config.yaml
n_kv_head: 12
attn_scale: 0.177
doc_mask: true
Each number is 50 + 10 x the weight over its row's rms, rounded and kept within 0 to 99. Layers, rows and columns count from 0. The size before them is the row's rms in percent of the matrix's.

# up: layer 3 MLP up, 1152x384, rms 0.0655, rows 645-713, columns 0-47
# down: layer 3 MLP down (transposed), 1152x384, rms 0.126, rows 645-713, columns 0-47
up645 111:49 51 43 54 52 51 56 45 38 60 67 34 59 68 65 61 62 65 68 51 52 43 40 47 30 53 49 62 55 43 58 52 50 38 39 49 38 70 56 39 50 51 81 63 64 44 43 51
down645 100:44 45 53 52 51 55 42 56 47 58 32 64 43 35 62 38 38 48 34 49 49 50 62 61 59 46 63 43 52 43 32 55 45 53 62 43 66 48 57 54 41 54 36 32 38 58 45 42
up646 100:59 63 49 58 35 55 53 63 49 65 72 35 46 49 63 57 61 61 52 71 56 49 45 65 59 68 62 54 41 40 50 58 64 55 53 29 38 63 56 57 54 47 58 41 54 53 62 32
down646 099:45 59 57 43 41 49 40 42 23 66 39 52 53 51 59 42 56 36 67 28 44 53 47 57 39 40 60 45 56 49 39 69 37 42 55 58 47 55 39 59 50 35 46 65 54 45 56 43
up647 097:58 28 63 45 55 52 63 48 45 58 42 45 46 53 54 45 66 47 48 53 34 34 48 71 41 50 64 55 46 44 70 39 53 35 44 53 46 59 39 50 57 64 42 59 40 58 48 51
down647 101:59 58 41 41 38 74 60 37 59 49 50 51 73 38 48 44 36 65 40 46 61 71 57 52 61 65 51 43 47 47 52 48 55 48 60 45 31 42 55 52 36 49 57 56 42 54 37 71
up648 099:44 60 45 33 51 47 61 58 37 49 50 59 28 57 59 42 56 38 43 53 59 57 51 55 76 57 59 50 71 47 44 70 39 38 47 59 64 42 42 72 51 46 62 39 55 32 58 53
down648 105:61 29 55 38 57 47 53 46 52 47 45 32 60 38 65 65 31 59 44 64 41 42 50 64 46 59 50 46 43 48 59 33 54 51 39 52 44 58 51 43 63 72 64 47 36 32 48 39
up649 110:47 56 41 53 38 60 52 57 45 56 46 36 46 42 48 56 73 47 67 50 48 49 58 41 63 55 39 61 68 34 51 65 36 50 40 49 53 55 45 58 56 37 56 47 48 42 54 58
down649 107:38 46 39 60 57 55 40 51 40 43 53 47 64 48 42 62 52 43 38 49 46 31 31 43 48 57 47 47 29 56 49 55 67 51 59 72 55 50 34 56 47 63 35 51 62 30 60 50
up650 090:55 30 59 47 59 59 49 57 60 43 40 46 35 57 45 67 52 60 53 64 62 52 50 49 31 46 39 56 70 53 58 58 41 46 60 58 45 59 45 65 42 56 35 47 31 45 40 64
down650 090:59 51 52 64 51 44 58 57 53 60 57 35 51 53 54 46 20 49 52 59 34 52 30 43 59 50 51 35 46 40 41 59 38 53 59 62 22 45 59 41 40 48 27 49 47 43 61 38
up651 109:47 55 49 32 41 54 52 43 58 48 26 23 43 51 54 35 29 52 56 63 55 57 42 59 43 47 35 44 46 53 50 58 40 44 33 41 33 52 57 48 60 46 36 42 57 59 68 39
down651 098:55 49 53 55 56 58 53 56 40 47 68 77 61 52 45 65 79 50 50 38 44 40 61 43 57 53 59 57 48 48 43 45 56 60 63 50 75 43 42 53 33 41 57 55 49 39 35 56
up652 102:37 52 56 47 53 48 57 43 49 50 49 66 50 42 43 53 44 62 36 42 59 51 38 54 54 45 53 37 51 43 41 52 53 53 47 47 36 55 45 60 42 34 54 48 33 45 61 62
down652 092:50 55 40 28 52 56 44 50 39 47 50 35 66 54 64 50 56 52 37 50 34 60 46 71 56 68 52 77 56 48 69 48 63 61 77 53 57 39 47 55 51 62 50 40 68 62 34 32
up653 088:33 45 48 58 67 49 41 52 52 49 33 69 32 43 50 50 44 43 51 37 52 49 32 56 54 48 68 49 36 55 49 43 67 35 52 64 46 63 42 65 62 59 31 56 48 52 56 46
down653 081:54 51 52 57 49 42 54 44 50 43 55 28 63 46 53 48 55 52 59 61 60 41 44 44 39 55 33 65 59 41 65 60 45 51 58 38 63 40 46 49 39 46 57 38 42 45 30 62
up654 106:60 66 52 43 60 45 70 41 41 48 41 54 41 58 34 51 47 46 25 56 41 67 46 62 53 68 58 40 50 49 56 57 53 70 48 64 60 43 48 54 48 78 56 47 46 28 58 40
down654 100:39 50 56 54 53 42 34 63 45 39 74 55 65 41 58 52 31 47 72 48 35 40 59 53 50 54 51 50 42 55 54 56 59 46 56 39 52 47 32 61 63 21 51 54 61 56 43 55
up655 067:47 43 43 49 42 39 58 45 42 49 57 28 60 53 49 53 49 48 64 62 45 38 62 38 54 42 53 38 50 34 39 46 67 49 44 46 60 57 53 47 58 61 59 54 62 47 67 34
down655 065:48 52 48 42 54 47 52 51 66 52 52 50 60 60 60 52 42 42 50 22 53 51 42 76 35 29 60 61 45 57 44 47 43 53 42 41 62 54 65 47 63 57 51 61 61 54 35 56
up656 090:42 52 38 63 50 62 58 60 42 54 46 56 50 52 55 57 53 44 43 59 60 42 40 63 63 49 36 51 34 49 34 56 61 57 55 44 50 32 33 34 64 66 45 52 56 62 54 35
down656 082:44 62 65 40 53 55 44 42 58 45 51 58 51 51 47 55 51 47 57 42 51 53 54 53 40 50 60 58 62 53 70 44 46 36 49 55 49 70 62 64 36 26 41 55 38 51 57 50
up657 092:36 45 57 57 13 52 47 54 46 33 58 39 62 36 72 48 68 67 59 50 45 50 44 49 53 48 52 45 59 49 58 60 59 53 59 55 45 55 39 34 43 71 70 52 33 52 63 38
down657 095:53 50 63 48 39 53 46 57 33 39 48 51 59 52 50 64 49 37 46 51 52 56 65 50 42 65 52 46 45 45 65 60 45 69 64 42 46 50 65 42 62 46 53 63 52 63 30 46
up658 078:57 50 42 27 50 64 58 47 51 42 25 50 45 65 61 43 44 43 62 42 51 33 43 38 29 40 44 66 53 49 53 35 58 45 59 67 38 66 53 49 32 49 57 43 56 45 59 67
down658 069:50 55 65 75 53 46 41 57 38 50 62 53 57 50 43 60 49 53 35 56 49 60 52 59 70 49 46 49 43 56 51 58 46 58 56 38 65 35 41 43 63 40 46 52 47 42 43 37
up659 086:55 36 54 47 42 59 52 39 54 59 54 47 58 50 54 59 51 45 53 72 39 51 59 67 50 54 36 53 75 59 30 53 32 63 41 39 40 47 53 62 52 72 70 48 46 41 57 36
down659 091:50 63 71 29 33 47 54 54 42 57 47 52 51 62 38 37 31 53 47 47 66 46 51 53 49 46 49 63 45 56 52 46 38 42 54 54 48 59 54 74 58 55 43 61 62 46 60 48
up660 102:49 57 42 59 55 54 40 43 69 46 52 49 35 32 56 58 52 49 49 53 55 56 58 61 44 29 46 53 51 64 60 49 45 64 51 39 56 41 42 40 60 54 21 38 39 43 52 32
down660 089:54 48 48 40 45 43 52 49 51 58 52 41 52 61 47 58 63 45 51 51 49 47 41 31 52 63 57 35 53 40 41 39 40 42 60 54 59 70 55 69 43 43 57 50 71 55 46 45
up661 122:50 44 41 60 60 32 55 34 58 48 26 44 33 45 56 53 57 57 50 48 75 37 45 59 50 41 38 72 52 61 45 39 37 47 54 41 51 51 55 49 56 42 47 40 55 44 42 59
down661 119:70 55 54 48 63 66 49 51 30 43 51 61 67 62 53 55 46 54 43 52 41 35 35 42 46 44 68 58 52 30 69 48 42 69 51 46 52 49 56 61 50 54 50 66 62 52 62 48
up662 097:58 40 49 52 41 39 49 48 39 49 47 36 34 57 53 52 39 53 54 65 43 43 43 53 44 32 44 51 44 42 64 28 52 69 59 65 55 51 34 48 36 34 35 56 59 47 59 31
down662 090:51 53 45 47 55 54 67 62 54 48 51 58 47 45 46 53 46 47 37 40 53 42 42 43 58 72 53 49 46 53 28 60 48 39 45 15 40 56 70 51 59 63 55 45 59 55 32 52
up663 106:63 39 48 50 47 40 67 46 60 81 55 39 59 55 54 67 55 50 65 38 53 31 49 50 46 50 65 77 44 58 58 39 65 62 45 36 62 41 54 33 52 53 49 42 49 45 50 40
down663 114:60 60 43 46 42 42 50 48 67 51 45 45 46 38 33 52 35 53 57 52 48 55 58 57 40 52 54 57 51 43 27 46 40 46 52 55 64 47 58 61 58 65 37 36 45 65 50 38
up664 102:49 52 56 36 53 41 41 55 57 58 42 55 51 45 49 53 45 47 54 37 55 51 48 34 59 40 39 49 52 38 58 50 69 50 43 40 46 57 44 32 41 29 53 33 68 50 58 65
down664 101:50 47 54 67 38 49 63 60 56 39 42 55 42 58 44 58 49 67 47 57 51 49 60 57 43 56 52 60 52 63 47 41 38 61 53 65 55 39 47 50 45 59 48 52 28 48 46 46
up665 075:44 47 60 51 54 53 47 36 48 36 57 45 41 48 63 54 64 56 49 41 53 55 67 41 53 60 29 46 62 46 53 33 36 40 57 52 57 65 49 41 65 48 60 64 48 45 47 58
down665 072:48 40 64 50 50 43 41 30 40 59 45 50 49 53 44 51 37 57 48 57 29 53 62 27 51 73 56 33 56 51 62 18 68 54 44 36 50 36 47 57 48 48 52 57 60 57 69 50
up666 103:63 43 61 45 58 39 35 46 43 36 55 57 37 51 43 29 44 52 36 48 40 51 42 36 52 56 55 52 49 36 52 37 43 45 50 54 49 46 52 48 48 60 61 37 42 34 55 48
down666 094:39 71 49 44 47 73 56 62 49 71 38 45 43 46 48 58 71 40 67 54 66 57 63 48 50 50 59 50 51 62 59 61 56 42 45 45 55 46 62 49 49 41 44 60 62 62 55 56
up667 090:64 53 68 55 36 46 60 60 69 69 49 44 32 56 59 46 56 64 71 55 38 47 56 63 46 41 27 43 60 61 59 54 52 56 52 50 61 60 36 53 57 42 49 53 47 52 52 46
down667 096:56 45 71 57 33 39 46 57 47 66 38 59 36 51 53 55 37 49 62 45 48 70 39 64 43 50 35 44 59 48 67 60 36 63 38 65 46 54 41 53 55 48 57 66 40 38 41 67
up668 105:59 46 54 40 58 49 44 48 47 55 37 68 54 49 53 62 47 45 28 65 58 43 36 56 69 40 54 39 58 47 52 60 40 63 63 40 39 37 50 57 39 47 52 43 45 57 55 37
down668 104:32 52 45 58 39 44 35 54 48 40 68 33 37 31 56 59 59 57 52 53 57 45 37 39 32 62 40 43 49 47 45 52 62 43 38 45 62 52 44 35 52 56 41 57 56 38 36 63
up669 091:51 38 48 60 69 37 53 45 49 51 49 44 63 33 39 61 49 44 33 44 59 44 59 44 55 62 73 43 49 45 73 42 57 47 37 50 70 53 51 52 50 52 40 47 57 62 43 57
down669 100:57 56 37 66 28 51 50 48 59 50 67 70 49 50 57 58 69 49 57 62 18 56 52 63 57 53 44 48 57 64 33 45 46 45 64 58 47 42 62 37 44 52 51 35 65 60 41 46
up670 076:44 78 48 41 38 56 45 55 28 65 64 51 62 49 53 36 39 38 43 55 44 44 36 56 51 32 33 42 44 34 46 63 61 59 47 48 48 55 45 54 56 29 43 54 50 58 51 60
down670 082:59 55 44 55 48 67 44 56 57 56 53 50 54 58 42 24 36 64 59 48 40 46 59 63 50 60 45 47 38 45 44 50 52 19 51 51 30 56 56 62 67 40 55 67 40 38 49 52
up671 066:62 61 55 53 40 50 52 51 45 55 36 45 64 41 54 39 43 47 36 53 39 37 52 41 30 59 51 58 55 46 61 34 44 41 65 45 33 57 41 51 57 51 53 42 36 43 56 46
down671 066:51 49 53 48 44 57 40 56 50 68 58 45 45 67 52 48 49 58 47 72 42 31 42 56 60 66 48 60 47 49 48 48 51 56 70 56 44 43 49 61 53 48 34 59 51 42 49 67
up672 081:52 51 44 46 35 48 56 49 58 50 48 40 46 34 38 55 74 59 75 51 64 44 40 46 37 48 63 65 67 39 52 34 55 61 44 48 48 50 35 47 58 42 45 54 51 43 43 54
down672 078:46 47 48 69 49 51 34 41 40 56 52 58 53 60 60 69 45 53 51 49 61 52 49 61 48 68 45 59 64 46 53 55 41 46 47 47 47 34 46 52 53 37 53 43 32 44 65 46
up673 097:37 39 43 85 50 59 56 50 55 53 51 42 51 62 53 63 67 57 32 43 55 57 46 46 55 64 48 54 54 59 57 55 42 48 48 38 50 65 43 37 48 57 37 59 47 47 51 45
down673 092:49 52 60 34 51 41 51 53 39 46 58 51 61 50 55 58 48 52 55 63 30 35 57 56 44 48 62 36 45 48 32 58 52 51 46 46 46 35 58 54 54 38 58 40 54 53 48 52
up674 095:62 56 60 41 49 50 62 52 39 57 59 62 57 45 46 46 45 61 57 52 50 57 36 62 56 49 48 51 48 39 57 43 66 61 45 44 67 28 62 50 49 46 57 49 59 34 50 41
down674 091:36 52 38 50 49 45 37 45 50 41 50 44 44 49 56 50 61 56 57 51 41 47 58 52 50 39 63 36 53 61 30 64 37 37 48 46 48 56 46 49 57 40 53 48 39 47 45 69
up675 105:66 47 69 62 41 42 53 45 42 42 49 44 69 69 41 38 41 52 49 65 43 61 53 48 31 51 44 62 70 54 40 31 38 60 78 63 54 64 45 39 43 36 42 35 43 51 38 54
down675 115:57 51 50 51 56 29 49 47 62 52 56 51 69 57 66 43 60 57 52 46 47 70 34 50 50 42 52 53 39 37 40 53 48 45 48 59 44 51 58 46 55 52 48 49 50 43 57 72
up676 107:43 63 62 43 22 61 53 60 38 47 49 52 49 52 55 66 31 53 42 47 38 47 38 58 56 60 53 40 46 47 56 57 50 49 59 40 45 39 40 49 59 43 46 50 52 68 46 27
down676 109:60 60 50 36 57 65 59 35 51 57 36 63 32 36 57 49 53 45 69 60 59 69 52 34 48 49 66 55 59 46 56 62 59 37 45 49 58 54 59 36 57 47 45 44 60 39 47 51
up677 106:39 52 51 52 50 55 56 46 45 68 56 46 56 56 72 62 29 43 38 53 51 42 37 52 43 36 65 51 31 53 52 57 80 62 44 65 40 53 45 56 63 45 53 54 45 50 71 37
down677 101:46 50 63 37 51 47 54 57 52 29 49 48 43 59 37 60 60 59 37 52 50 76 49 46 67 57 41 60 72 43 58 35 45 47 50 44 55 55 60 47 56 59 46 38 43 42 40 57
up678 101:43 52 32 68 60 59 45 68 50 49 61 45 37 68 59 46 50 43 40 60 63 51 43 59 47 39 38 57 53 37 46 42 48 42 31 54 53 47 41 47 65 22 48 55 52 55 47 57
down678 095:51 60 50 56 42 39 55 44 48 59 38 55 54 43 39 60 62 52 50 50 51 49 53 50 47 46 56 52 53 53 52 46 53 48 57 45 68 68 33 41 42 63 54 51 38 55 56 62
up679 093:53 67 56 59 42 51 39 41 64 51 42 54 39 52 56 45 44 36 41 64 53 58 36 50 57 66 52 39 49 25 74 37 62 48 55 60 37 54 39 45 35 59 49 49 45 21 48 39
down679 083:52 43 31 33 54 54 68 53 52 43 48 41 47 48 47 54 61 61 58 39 42 49 51 48 46 33 45 47 45 45 31 66 43 54 42 42 52 54 67 51 56 40 48 54 56 72 38 46
up680 105:45 57 56 68 39 37 56 51 42 59 49 46 59 46 61 50 51 40 54 52 39 33 65 55 47 47 42 43 35 49 49 50 64 57 36 56 50 61 48 47 39 42 50 66 42 38 71 45
down680 101:66 58 53 21 54 56 54 43 58 54 36 48 52 53 52 55 60 59 60 46 26 62 19 56 47 48 48 46 70 50 41 41 40 52 56 40 58 18 50 48 55 56 50 37 52 54 29 52
up681 099:59 40 47 42 29 46 58 38 56 46 36 46 42 35 52 42 60 59 48 37 47 61 59 51 44 54 64 57 38 59 60 63 47 60 79 48 47 45 49 55 70 47 47 60 40 47 54 33
down681 099:51 53 35 45 55 48 42 46 49 45 43 53 44 57 55 49 52 54 55 57 39 57 60 56 48 60 58 39 42 41 48 74 59 56 38 48 50 43 37 56 40 53 46 49 61 54 48 43
up682 097:39 53 55 59 55 44 59 60 56 39 52 34 45 60 55 48 70 61 27 66 65 48 53 55 51 52 46 56 42 41 33 52 37 53 47 52 46 44 49 44 47 57 60 67 42 57 40 57
down682 087:68 45 59 47 49 52 51 54 48 55 39 58 49 32 33 47 26 56 72 38 47 55 45 49 31 39 44 43 68 63 60 39 71 37 60 48 50 59 47 55 48 49 46 46 67 52 54 46
up683 099:52 41 52 40 59 46 74 65 43 58 61 42 57 52 57 44 50 42 47 56 37 51 36 49 52 65 66 61 55 40 73 43 68 37 40 32 47 62 48 48 44 49 45 58 70 56 39 47
down683 110:68 52 47 54 54 55 62 51 51 47 54 38 48 49 47 36 49 53 38 76 47 40 54 38 40 29 41 42 67 64 26 64 47 60 54 44 44 68 47 50 67 57 64 50 12 53 45 62
up684 100:57 50 65 39 45 40 40 36 46 43 40 46 30 56 48 44 56 69 47 54 55 52 38 60 51 56 49 45 45 50 55 47 58 51 55 53 39 48 28 59 41 54 39 48 54 16 46 65
down684 096:48 50 52 61 60 49 59 58 61 56 49 50 54 41 44 44 42 48 53 55 35 52 57 52 47 43 53 55 49 49 41 58 42 43 43 52 55 54 56 51 41 47 56 34 52 62 46 41
up685 081:55 65 48 42 55 52 54 50 47 31 44 39 30 55 56 60 68 52 52 54 48 50 49 62 51 48 57 53 34 54 60 46 36 51 49 59 45 51 50 59 51 53 37 62 47 47 51 43
down685 076:61 42 51 64 53 56 52 55 50 62 46 47 60 36 44 36 28 42 58 45 50 39 45 46 43 52 43 46 50 41 43 41 75 46 49 37 62 48 56 49 44 40 58 47 52 54 58 55
up686 100:41 53 46 37 46 39 52 39 28 56 55 47 62 58 63 43 57 38 54 53 41 48 46 62 47 63 45 52 60 46 67 55 57 46 32 46 55 52 48 51 49 47 41 52 55 21 51 44
down686 096:53 42 57 46 54 65 45 58 67 47 55 41 20 46 45 63 45 71 45 55 59 28 53 29 66 41 46 54 49 53 45 50 48 56 63 53 42 50 56 48 48 60 60 46 52 79 55 52
up687 099:54 60 36 67 59 45 45 66 56 50 54 62 70 68 42 49 49 54 51 56 33 59 53 53 38 54 66 59 45 33 40 62 46 62 62 51 63 58 63 39 66 51 44 44 53 50 27 61
down687 090:50 42 50 50 38 28 51 55 64 56 35 51 39 36 62 55 47 45 63 47 48 38 52 44 66 36 49 53 54 62 60 24 45 34 47 44 31 52 49 46 38 54 38 37 50 54 64 53
up688 072:69 53 54 69 43 46 44 66 35 62 37 27 45 49 56 44 71 52 52 50 40 37 34 58 44 56 41 41 48 49 48 34 57 43 65 66 41 43 46 37 42 44 41 51 37 46 56 26
down688 085:50 46 40 44 41 46 40 48 44 46 54 48 51 27 38 48 37 71 50 49 65 45 43 46 41 36 21 48 43 60 35 41 61 48 62 59 49 53 58 48 53 41 52 46 54 54 39 40
up689 108:27 50 43 64 36 46 48 55 47 65 64 60 41 46 60 48 48 44 31 51 49 25 45 49 78 47 43 43 63 47 60 43 49 52 37 55 55 27 47 57 66 66 55 46 44 60 51 68
down689 107:49 51 55 43 63 53 38 29 59 42 47 45 50 53 55 59 64 47 45 43 52 61 57 38 49 52 57 34 45 51 46 42 53 51 53 41 53 53 40 29 38 46 46 56 49 39 47 52
up690 105:53 53 50 44 37 36 52 66 54 67 62 38 49 45 52 22 43 58 37 37 53 46 50 50 55 56 59 45 43 37 45 61 56 39 39 44 49 64 50 46 39 35 31 51 47 57 44 57
down690 099:44 46 51 45 57 57 48 40 38 50 45 59 42 47 43 81 58 54 70 56 46 48 55 52 47 34 46 61 59 55 62 39 42 54 52 48 62 38 45 51 59 76 62 46 54 37 50 52
up691 117:44 40 53 37 46 49 32 60 60 75 54 40 41 64 45 43 48 51 53 49 54 51 44 33 56 50 50 57 56 42 49 50 79 48 39 46 61 37 53 62 64 41 51 51 34 57 45 59
down691 127:47 52 51 30 44 39 39 59 30 60 48 50 53 57 63 40 47 65 69 37 39 39 43 49 40 59 49 54 53 65 26 50 45 61 44 46 45 52 43 63 26 59 49 44 57 47 51 46
up692 094:43 71 58 37 47 65 72 60 45 54 55 50 33 44 63 45 58 56 58 46 44 57 50 54 49 35 32 50 52 51 43 40 54 56 38 37 37 60 53 66 63 56 60 62 48 69 34 40
down692 093:64 47 54 51 49 36 31 40 47 52 34 56 55 52 42 65 42 48 55 38 58 53 46 54 49 61 61 53 54 40 55 62 45 39 67 54 52 44 41 45 48 42 45 41 42 42 62 64
up693 115:36 36 67 42 43 46 66 45 46 64 46 45 38 48 42 51 62 43 43 61 56 51 48 43 70 37 52 58 50 42 54 47 57 50 47 33 55 46 53 26 45 61 56 52 55 32 55 52
down693 105:42 62 29 53 43 47 39 53 54 44 53 39 53 57 69 49 48 51 64 36 39 50 59 54 36 63 50 33 48 58 51 47 39 63 44 70 46 59 42 51 47 38 58 53 46 50 54 49
up694 082:56 53 50 51 58 66 66 45 47 36 54 68 41 67 59 47 33 34 36 52 58 59 59 24 24 38 59 58 48 33 66 57 61 43 42 55 49 54 55 44 38 64 51 57 71 36 49 54
down694 080:47 55 54 60 41 38 35 47 70 59 43 40 61 51 45 52 64 55 56 50 51 43 42 70 69 47 36 41 48 60 49 37 56 54 53 44 47 51 47 56 52 49 49 41 34 55 59 44
up695 104:59 38 71 20 32 41 71 42 48 57 52 50 34 43 58 53 46 55 64 41 48 54 61 64 69 44 52 50 37 39 57 48 46 42 46 43 53 48 52 57 52 66 31 62 70 24 64 36
down695 103:57 52 39 56 38 47 48 60 47 46 58 48 55 50 48 57 56 69 29 45 43 47 52 55 56 68 65 45 37 48 61 47 56 61 47 42 55 56 44 61 35 50 51 46 31 74 39 44
up696 097:51 37 60 74 58 39 51 57 38 58 50 43 45 54 41 59 39 60 42 80 45 38 30 62 53 50 29 51 51 49 50 44 49 47 36 55 45 56 52 55 43 42 57 57 59 55 73 59
down696 085:51 47 44 29 51 64 51 53 43 39 55 48 37 43 63 49 41 32 49 45 59 58 47 43 41 42 83 53 39 61 44 50 42 48 54 41 41 37 57 59 62 60 48 56 53 67 41 38
up697 113:49 42 47 52 55 57 67 39 57 64 54 63 51 52 62 63 31 35 55 48 60 60 52 62 31 53 45 55 37 31 54 56 51 52 50 66 49 47 56 51 40 39 57 46 52 46 62 32
down697 120:52 52 46 35 42 56 44 54 47 55 35 54 39 67 30 47 43 55 64 61 45 44 43 39 54 50 57 43 60 38 40 39 57 60 49 43 63 48 40 45 58 46 30 49 60 41 64 50
up698 110:54 41 59 46 26 52 37 56 57 35 47 52 41 45 59 43 29 68 42 60 46 45 58 55 51 43 61 53 65 40 47 56 45 22 46 53 59 39 47 31 44 61 54 59 66 61 53 45
down698 107:62 51 57 50 51 55 71 55 39 67 61 43 59 69 47 60 67 44 58 41 48 53 50 42 47 52 48 37 37 61 52 40 59 55 47 63 44 53 58 68 59 36 52 46 30 49 45 48
up699 117:49 32 54 20 36 34 34 44 22 58 62 44 40 42 60 41 52 63 22 50 45 62 50 64 53 40 53 50 57 57 38 56 38 41 47 63 48 49 43 65 56 51 54 56 47 45 40 45
down699 114:55 38 54 59 60 44 59 53 58 33 52 53 51 58 51 46 54 51 50 67 45 51 48 55 43 49 45 43 40 50 72 49 56 62 68 54 43 46 47 46 52 38 40 35 34 53 51 69
up700 093:51 52 40 49 30 39 27 62 54 75 47 50 52 59 66 61 40 45 56 65 40 54 71 52 70 41 57 62 30 47 50 40 43 61 49 55 55 41 53 40 65 60 43 50 70 48 27 43
down700 083:38 46 67 66 63 58 72 36 36 28 49 46 46 52 46 40 65 43 48 44 56 57 35 49 47 77 51 44 69 62 53 52 56 38 59 54 49 65 40 61 39 33 47 63 21 52 56 54
up701 095:42 55 52 32 56 59 57 48 36 58 56 56 67 50 63 48 53 39 47 39 41 51 57 41 63 37 49 48 60 41 72 39 70 49 44 61 58 56 40 42 36 49 46 47 56 41 49 34
down701 103:39 34 54 44 49 56 37 48 53 37 51 43 64 51 71 30 54 49 53 50 39 44 45 41 48 46 73 44 59 46 53 59 51 46 47 36 34 60 58 45 50 54 57 47 61 40 45 60
up702 114:53 58 43 54 54 42 51 29 20 57 55 60 53 59 61 56 48 66 49 44 57 43 58 45 57 50 51 55 48 57 46 71 39 50 47 60 57 56 50 56 59 64 57 56 31 54 56 64
down702 118:47 29 44 31 50 49 44 53 42 28 41 51 44 47 47 42 40 47 48 47 40 63 57 53 47 42 48 49 38 62 58 52 62 44 48 50 57 49 44 39 48 46 61 43 55 26 51 49
up703 125:69 58 52 60 51 44 37 52 29 58 49 47 56 48 81 50 57 51 57 53 56 57 56 64 36 68 50 46 55 31 44 46 34 39 72 38 28 60 57 56 61 45 32 52 52 45 53 35
down703 122:55 33 52 33 58 61 64 50 54 41 58 56 36 36 42 49 45 68 37 65 50 37 62 49 51 52 51 62 49 59 53 58 36 56 45 41 62 51 52 43 67 49 59 55 54 44 62 60
up704 112:43 36 49 47 60 59 59 57 40 44 43 68 44 50 46 70 44 64 36 57 34 61 37 59 47 29 61 43 49 35 55 46 80 49 51 67 54 43 55 53 48 50 47 31 47 49 55 59
down704 124:51 41 49 52 45 68 51 50 66 59 54 56 45 49 68 53 36 36 47 54 36 65 44 45 56 39 50 47 42 39 73 38 50 49 28 44 55 42 49 38 44 31 52 55 45 50 51 48
up705 105:47 50 45 32 38 51 60 32 67 46 54 40 48 53 51 45 40 47 69 44 51 51 60 55 56 61 59 44 48 63 45 51 51 31 57 32 58 43 50 64 62 47 40 56 55 34 44 37
down705 112:58 65 60 42 47 46 60 36 43 39 49 59 63 42 45 49 60 48 36 45 49 39 51 39 56 48 63 51 35 56 48 59 35 46 62 66 59 50 42 33 40 46 54 53 40 62 56 54
up706 102:62 27 45 42 45 52 56 49 54 44 41 41 63 46 62 52 82 45 56 47 76 54 49 49 45 68 43 53 41 36 69 73 36 58 47 47 55 48 52 64 56 53 52 68 62 39 50 37
down706 102:47 59 29 69 53 48 41 38 53 59 50 52 47 55 51 61 32 53 50 63 41 55 38 63 75 52 58 51 56 65 48 49 58 48 64 64 45 46 49 48 43 55 47 56 32 44 50 43
up707 076:42 48 46 36 49 69 64 43 49 67 66 52 69 59 56 52 55 59 45 55 39 41 57 31 48 49 66 38 65 39 48 40 78 48 43 55 46 64 48 37 59 43 45 41 49 36 50 52
down707 072:56 45 63 73 50 48 45 37 34 58 46 42 59 55 52 53 42 47 34 43 60 60 43 33 36 48 53 59 64 65 42 39 39 57 53 47 51 28 46 53 56 45 50 66 52 40 68 44
up708 135:31 32 52 58 30 49 47 62 62 72 47 49 49 52 54 64 54 63 46 40 59 35 44 52 54 52 72 37 48 57 56 63 49 39 32 59 68 49 46 52 47 66 46 50 39 45 47 56
down708 136:56 64 65 65 73 54 64 46 42 34 58 70 52 51 45 41 47 50 34 58 58 67 53 49 50 47 32 61 63 33 66 35 47 53 63 50 42 55 55 42 54 45 47 56 76 41 46 61
up709 105:46 43 41 52 50 52 48 71 45 54 36 71 55 50 40 63 51 53 57 56 57 49 49 64 69 35 47 69 54 40 62 27 50 64 61 51 47 43 40 61 44 61 40 60 49 68 38 41
down709 116:52 42 56 44 37 56 44 51 51 35 31 75 74 58 50 65 44 62 51 55 45 49 57 48 36 24 57 56 24 21 71 42 54 48 57 37 56 41 47 41 62 56 52 46 37 55 57 42
up710 101:56 53 41 64 50 53 34 67 42 78 55 65 63 41 38 58 60 49 52 44 61 46 46 63 74 45 66 53 56 59 49 57 48 48 40 53 34 53 56 58 51 52 44 45 51 60 41 31
down710 095:43 44 58 39 45 48 56 46 56 32 61 34 48 43 61 47 44 37 41 45 40 58 55 44 34 57 38 43 30 42 55 33 55 57 57 30 56 48 49 53 72 52 49 61 31 31 44 58
up711 093:65 38 56 52 50 25 51 53 42 56 36 48 50 64 57 43 53 48 66 41 36 32 52 54 43 41 51 72 65 64 53 44 47 45 38 46 52 44 55 58 39 41 51 44 41 42 46 49
down711 081:44 56 44 49 51 72 42 49 48 46 57 46 46 34 46 54 35 55 39 52 68 65 43 61 75 55 48 20 27 44 43 61 56 61 56 55 53 49 34 50 52 56 56 62 54 53 57 42
up712 105:77 45 57 64 52 40 63 65 58 48 46 40 30 53 48 31 55 44 42 59 38 53 63 55 41 35 52 39 39 46 53 37 49 45 37 74 47 38 35 46 34 62 43 36 48 51 61 47
down712 102:31 67 46 39 49 63 34 60 46 54 53 45 54 43 51 70 41 62 48 56 61 42 46 49 55 52 50 56 48 45 47 67 73 36 55 32 45 63 52 45 63 39 53 56 50 44 46 47
up713 104:64 42 50 55 68 46 44 50 31 45 58 31 26 46 38 58 67 50 54 66 62 54 45 49 40 48 55 42 45 47 45 41 49 49 71 60 57 52 47 59 53 33 51 38 55 57 51 45
down713 101:55 43 54 38 40 57 35 44 68 38 51 58 55 33 48 50 47 48 32 54 47 51 48 51 41 45 56 46 56 43 53 68 57 61 64 44 46 42 61 56 36 60 40 54 57 38 55 39